{"rope_base": 10000.0, "init": "uniform", "beta2": 0.99}
Each number is 128 + 24 x the weight over the matrix's rms, rounded and kept within 0 to 255. Layers, rows and columns count from 0. Numbers have three digits each.

# layer 4 MLP down (transposed), 320x128, rms 0.183, rows 158-174, columns 0-127
134142115075120118143095113141159128145149163128126116126110190150110158141135108118115113129116154142139138127097149120109096160142108148192108124128143105143136087083134130078124119116150114123130138093091143135206084132108126130109157144103130145117098141129129162107125137096145117142139138111113147128137089116127154142193153140115144108142096123108105084180097124073139118049095
166135140142146137159101120091128129103149172144125108147118176132117125146139171145156114152158130105125147093150070116115119142135086131095122142145140151125145133077117085162125076160123138145146115133131129138158097159145124083119148153121130075103113142098132131178146137156134135098135157127125085093130110201174116170121118136122152098103110095123108090138092139121123116138137
121097162103113139159136125102114081125082135136155113108134154138132110127133092117126169099089132142073130138151163097127123102072122126121134140081126143186123091146146097129128175130068103104154143134096108129158162105133157104144178141144122147113121120135106094120176088123122135102103118109101136101153102155112123165131124106123123155163099138146137119172122132131134108150151
129126139135126143134123154134155167152116161106152156157142112085162096104101112137129077134113104153144126132114170138125153125136115113144132121136135100168157158108173120150071163135137130154113146100119145156154110128158178107157155152107167110096101158124153171167130148127110074140149089166143115150123118104116096106142135173127140114134114146116142145094104154088086154125167
134119123128095160171192173155108127056152118152136122148114113097134108125146135102118118153153133155166125121120094151155127109182154139129138145131124077163138108084152164109117109101167117097115142131117116150111124177121149107116122108110126104156133115069167118154177122122073120121133124131123129141100137170153127164150131130171130133115161149099133144113123099134096163128098
141110154126151116092139099154086145126128113097163106165101107126146123147177077114101122173133156159135129158144108138170113113123158136132134164095105098119137122108107135109138124085103133151103150103128166137158120093071119147109124121116138160129112137106129119112132136112120141131169145150120110150146105163119128122137136081186135136149158105165085146122140119118123122109097
110100100145140120143083119139145100118125140135131154155108135126132133112140088123124112140121116112120109111141131108150149106116159140128128150110155130144143149113099144136122154133137147101142096096149130107125151072096123151137157147149104104124097121119146140122126149133157151124159117160109138147120174134138121107153143110142092140110112113121151120109089125122102130133096
104106085097147116147125137115106129108166065098155111104118110149118121157130088127115114145082163086134165176123097095134152119139132136165087126192114150125154130145121177120127133151129136121109102129105111105146112121132129121130111107132111108091172124136147122142148119094145100086149162163170119078123099129135130156156125166156129152129093120093126117116118129122098161131111
114137139129116128119135082122169101111138089110132111147123125139138123087143105142123118117143117114103107117129127087133129172132140126142147099094091146151118146141148104174141136122136165165144121140142120123134192069114152138141165128111140132099106179117122106123137112130121125123115143129156163211093162148179108177137111102125142118129118119154160159103117160136144138133135
106178131121152167174137128113116167129105084159177108129158111140167062141131096073076127128134114129134130126137138136173125149132128152071126119143138130057178162142121100126127128121123091142173145129133135121126136145101113136072138141137097171142130119093158129165125160178149112153102144140131105102091146130135135141144085135136140120132163122125175125104125145108112149102131
123113147122111127158074145107139114135106157135106142110122127142134135147133073156124160128163136125154129126150131125146114155150162122135078152180089126150112095126152113123116099133119131125124120146146163098127131136096166100119176086092102156135190142109139135126136118091117114126156111104141106204146132099091098158100164096142128092146107142099167156105138135112114147094123
079122140115123128161086127097068136117094125123106111178123129103131082138147153130151102070120152084136090145170145120107121114113138110112149144151089153130176160110104156160107130129108096139086116144139155136124137116085098141125116144101128113113112130128096110125153150096115140142111126130122125140132133138138141119190146126128158092138145101155100129117068096131106172145110
146138124114165103096108163115108134162138111171109125144156157146131088126098096131123132137131136153114123151126088116124143122115128103138126122074121109133118082145086108140076101159100143125125104158165151107138136147117109126127139115078171156115104179137113130159128155142116134140176141108154132128122142141072163140113128129150114098099150121133142094174129104144092100138104
115115100132123091139098107133137129105126120122176144113154129128158138135098167144130121139086081119088138119126162152156121107155153131110115159135149099105115130142147122095135148101117120133137109087147137126136094114147140138150145130138116148169138106191141098115138108083168128153133105176130139137080147140172130160127155092134125134117116082182140114125120130161164118102125
063096142131123117153126159144102131091102108107155120135079107147122097097138104154143142103077136150113173133132142124135161121160119164106123118133144152150164115187143153161121155105125105102136135164129107138137100127097130131150169129170129117133137174134166111116138111146134112135152096125122093122108120139112120125127147164123127118089111128114102107150192086177123180147131
151160141096110136120130136166089144133106113127131129159132113160129157084074095088135148157127123115127115169142125103139135113149143134122112131174114116119126139146152135125120089117121118094180150165129128147123082145134123132150103126149124100122127162105138117123117127112150144086128092119160131116115146122087120125140142118100146107085148136117122107108182106131149109087113
136116088094113096095138117139120137144117092112138099114149118094131097084128123119142129094124136135148142109108115136152118142115160149101095117107088135107106151111107140103165128129071119152150126122096127134102107163092158093087134145131107121133138144113130160111121165099125148145123130153102129097164124084119126143134159147112095128153126154166122121139108175184145143104138
# layer 4 MLP gate, 320x128, rms 0.213, rows 159-175, columns 0-127
143169122139124136141131142129125152119132131128151125113175103133099097086175142113131182151149138140143148144120103195108140172154102117127162160078119152135112114138083106126127090082110143128140143122158155136149129133112145161106151111105103146135097121126187138097136141134122160097150124120126119123117155107104119137137144144155120116138100130095114113160109150126106172097108
130148063128056140177129121173126118140144147090138148123154127130146157126090170132099130124131121101109164135080148143195095123129151111169117122119128100121114118109107108149132161116126113130135164147152121105155147128116084075106068160109144102126120122116116144130183098119110127101123098162146091112122144144147122118160130124117112106167102126121128146118142155137141179075075
111108166109096135174129150115156125146141132110118169139151139151123136105159134111074146096145143087138112137133187180126089134113156169134156131152163148129125149101145114163082129056105173125161135120175135138150160098142081102111114135113125142128142102127139139142146106131111117132142117146097130129118154116157149131141137110123097123104156121096116136085132191120127141102122
169142171175128138137120071141131112091158136168109114138137107121131105112126122087127128091124095093151110152140129098108136141124148095151120068166102146124134146134112110097076106070145117083124152117103129106170135147127169107137130138119153169127129134140164110158113116135101129128124117119110146146138129126107136095119134165179137155125145158126163149120164120113162145176137
171132136108093120097122126156108117144117119133111122133097090147160138113091146112100137136144110117083124103120149129093127145128128132101154099145147122145158072141151105123170143116155153161139155138157137133123116159101157110087120094165123121135147130136124153139124128169108118110151140171158100134070082156129116173090122116124120137142103133081137133119115113151148139091128
100130127111153119136166162126118104136123129115099144156104123178176084154124139139090152101137140159166147107125079145129129097132127107106114091137117121108143122106116121116122159061135114098156153142130110120132130075113176139122116109118129132136136115137095146126139118146099117122122147155122117149122133157121125087146143129118139112145143124114103120118144108133091148089101
152116167120097087142171180086124158134109113155082149116123162108100145098066104166134099122141106088129159124121125165103107117093112148126094127100117107142109136147144175144155145140134149128126127147143118127162147144140103157172111128141104119087131106129135115143134124104090121145098108117129109117152144108098117124126139121123090129126095132126121141114155155127102134141125
131146116185110155086134145143101126119098117143120136062146185140141126148115147150136132139124137143138151154119128110124151128135107140131143156140156150144151144079074133123127153126124157122122106142156178118095135152161143171123165122146130148156116115130151152146139125116174151114097107113093122153167135118157121098154104112061146103118132203104151087124105117125132134134142
145126109126146119114096157152117123180127112175109114124104100114118123159117112143127129125105100098161131116160131127069128147118117173143123187105142202138149117128088090097108146062130076140213123120118141150138146172149142166149097098150132149156125128146105148140146149153127139151083119086136096083116098173190134097117125085114101121086149124164101116135124166116120144129186
105106159101086148130141141126149113143123133155086138134148089158083130162130100150130120138141122115099119113177103165147059095101175093142117123160158136111167103122155116119080141119136084137112135159079142153118112104118151085133125127125128101152142132155118142119116073105138079169150112149161133167160111144130099112148136126113126125113109079120121132138137119099162073141105
109108139089128072145133147128159092110115128122106127113122118114107105128096128139091143094130155117101151106133126102075147109139120130172135128133144150152121099129077096141142150115126129132126140134111100165155109137109106136114136101156113120140124137116116110151098162133120117110115108120130092136156118166154143117138116102099153119166123121125151104137134146104179180103107
156123138154127132140118128167164114066118075106138114126126122139187145123086085117156139114112127120110099119124137122068118133190114082076141127134167120124141163131117136132138141099133123117130150142152112148137102131126175109095140095133125124176155121103109149133129112130171133132122127132087100161115127154169126104146128096122131126136090140139114101130115126130184099108129
127128158092179122100062136131130092086146107141110109162151116130131128136097116166143134172149113121163057097159145118160093130112121146186145147148117135138165118103089136120100149160127118144117123139108132126138162131132116168119130138137136143136131139132085120129140128139133094100127106102137130110133124112106117171135147163117131147120096122134113130130143102120156104124130
171106130128106118112153123107105142148115138140116120168125150144133123142139107143107142122135111111102122109097154109145106127113141151142200127104157109129082092120115136118138139116129087144153160179145131117145057142140077082089104159104128125130107136113133101137164151144128113119107161135118137100143119171102124140130126121121103101113126095113125136131084146160102102073117
125145156122147193119118146109147112117154110142105133113152167165148087135148146143125134127159133135129140098137157158149136108084104117153130115099166135107108130130124153144132132145106105131105127130091101154111113119100131120156145143111132123161129168101130112114083166140133100132155136124111135119189180128133117150123090108154144160165134124137149140107152134103108104118145
139129110133129177139121147114138124112126120101101088109117119137157120133164113104112144120135154120101122115152163091107157128113098142111186146149128115115149077130108126143118110114118138125139119112124102157141164164170145095143158114103103121167132118155166155135142152165114097156095148102148127103137114142115117130161102092101101186109130103128175160126118122093138121139081
116137134146111105149080117153085128123169119123116111066136108121074121097127072128109112158152145170147130140117128141113091147128170101194097142156116108099123130094139131085129151149120134109138108140092110160143128126161122105118138124137150144139124169106155116131111101122100113134084100151120126118106166148113135083096166142123142127136142126131134150136136120094142122130155
# layer 4 MLP up, 320x128, rms 0.209, rows 159-175, columns 0-127
118089117108135151144118087075145050122107131173130121126115154104147117158068113144130073086097149106134154124142132078159129138116112122099081125144118110102151132113158141111111190165146127132140135116104107110113145115137105131105121177137113099098143143084075104129135092138129089101133152113117136126116104149175163135112162129114132131112130111117132115108138124125120126180128
141129192169103155106104124109117111149120114129151096137148168161189088136123162138075108101105153157107106137124079122159101102152135149102083100141162148165142138147136150141115112122117085144114136132108119125154140096120125128124140117166170167142133125103138127139112154141184128149118156138140109163130095089129183175113110137129084146125116135103145163126161128126134138123146
136100114116136114132158179152158136118089185127126184143088118120143106079114086117166106118102072134133165179120107160119093129118137110153111136185105119100161106124136120111063130128134109148154144108134147120124104143127114116135130187060167164085105141150171118142135101112108078114128126098121120137117136124137122099143147149160123118117112103128110122100083130109135130118105
153085160131133133111101116160144143098131116131100116148099118112120127103148135096110116141129123102118120155137145132143110127166165126149101113164157101142117138133117144126111094115131125070134147117107145121133118175152188112074152093159127160153174151133127107166132092100119125130103102101136153110154101119083172131131155163104151164109117131138121140128145163112110132182117
151142106116117109078143162135123151149101111130094119157068106122143144107097147126113121153151114127085121132121123129100127140138142148090149140151130126146110083110129144122161129133137146144147135136123140156125114139129148129104123120157117137131156137129152136154108120173158155133156126144140117146045083191110141170129122071127149134131121125106130143141109146138153137129118
100172144122138161132169167152116116165118144133105169149117110153148105130146162142099140125140119130157159117115070157121154103146130121129110099146123115130148123136115122107145169084133114123137165149134104134158100112101146159128127135118119115110145111136122142127129116151122129115129144148101155129139153108121101090155152132127128102153142153095124149149142110134121146119123
122158143115159156111148125130105115115165109141127107101119115161161133171115110125135155132142164125110150127201104139111116152153141108126094125142087150104131133171123124089090123157153156098135123133108161147074166131144120165120143138096090164116149110157153172125095093109150107166089137107139116118163148120153077132147124140161125147150156122139102129142134136102126116145136
138134132109108144106125120108148119121142078106084090119137114137119147138137128103088138096137121148092112121133088129120088100086114134147106096098117064134139115110149092154124122155106139112135138096135123098135184105119110145143155122153121140122099148115145113116132109117118123126162106118093116138123128153135118153132092131156168096133116099101133121180141130102135126106095
138169116127103146145147099111158112072125096164185127136162166144131100083121101114153112104144130151121124133117129108137093148181115084107110068126139039097096159120154140173107120120093141116129147140140139116136122071103144138120172120110114144094172108054140163172126135135143112149139151135083149124146153105108133183142130112129179134103151133100107099076100152110129133131118
126115124107121102152100145137117121131111135105152088130153143125191131154111147117153132148148112106160116157124147104133145164179091142144167151113159123114123116134128133118193116180104134116116132149131142119095158147122120157098130102150092186085120122130151113175128135120146137098119142143154181105130141095106145143149128128141132145104176123074162133089085122154143162118084
114118140132113095161119125106127117126072101122109119148082131133132147112066153132102117088150144137088143106142118102075133093151111114136079115114156155143109111132092121135183118145137137121106162140124125163112129119109127159138138113131129122148123131118139122151102167133094145107131118073110128137142113144158168107138131107095138126147116110136140108124130114141165144134099
123128133130160143096115137110122145128121129146087160120127108145131118128118115118105111160129169154120130080120134138140091142095160141144152130123098147115119089139102134127146144191094087109125073180135176162124166138113065145141114154112098118118126108110137145125152109157109115107110167116161144081140118077129155132110135119102131163113127155148135129127171133116100147126118
132140119141089150129157100117136145144103155141149146122128113103162143106152191117139109098136155099141171129112106120152124122144132128067131112099148115147083132140156138132163106124122164121181119092158114124127094116145122083167120140128122107144111123131123104131102153122128131117145147142156153143122117133129150091139100119148123132123154144128121125132148157164110102115139
084139124150144137185093144124118112104141110106153131087140092122143113107159167112142143108129128163126154178129127144144112114154119108128083110122136156163146136136145152143127124144131116132118113087145134133154149131094151138142138155107178134144144123124161117109131074119118124133128108118120129124115115136180122125080120140115128104125100161119122104137139118143140197185157
123143127112128093156110144118128125160124077170144131158108140145151146098131078141136096104085111108173134132098166106132076163129122147131128132135108097111130158137137138096129139148134126116128153116164131167130139143127121113126134138177115092161158111129131121108180140152080167145132147123142134116101121137115139134146144121133104131108139123112136155138124101203103147137147
107124126134118103130149109163156143153096168116118108138125120163090129116131133163137081104085116134134118121109162163159127105146117123180139141144165169136114088165104138123128144155147090122134143136092113112126136103168108119140139128159132122137102130106153112151134118130149134141138107108118121155136134123137110120131135145151125168144170152090125151154148095128123131117114
177114108123124092089158077124143104150185110142152116090103165126128129159145113095097127139109162133106119140122114128118126183131110122181165124062164113129179121080098100130122129130123106142140125126120138101115132163127130147120123144120076111140088142134098108130132164135104174109119153164157117096115097138152112106132105125150146168092134122126147075128150129154160107095113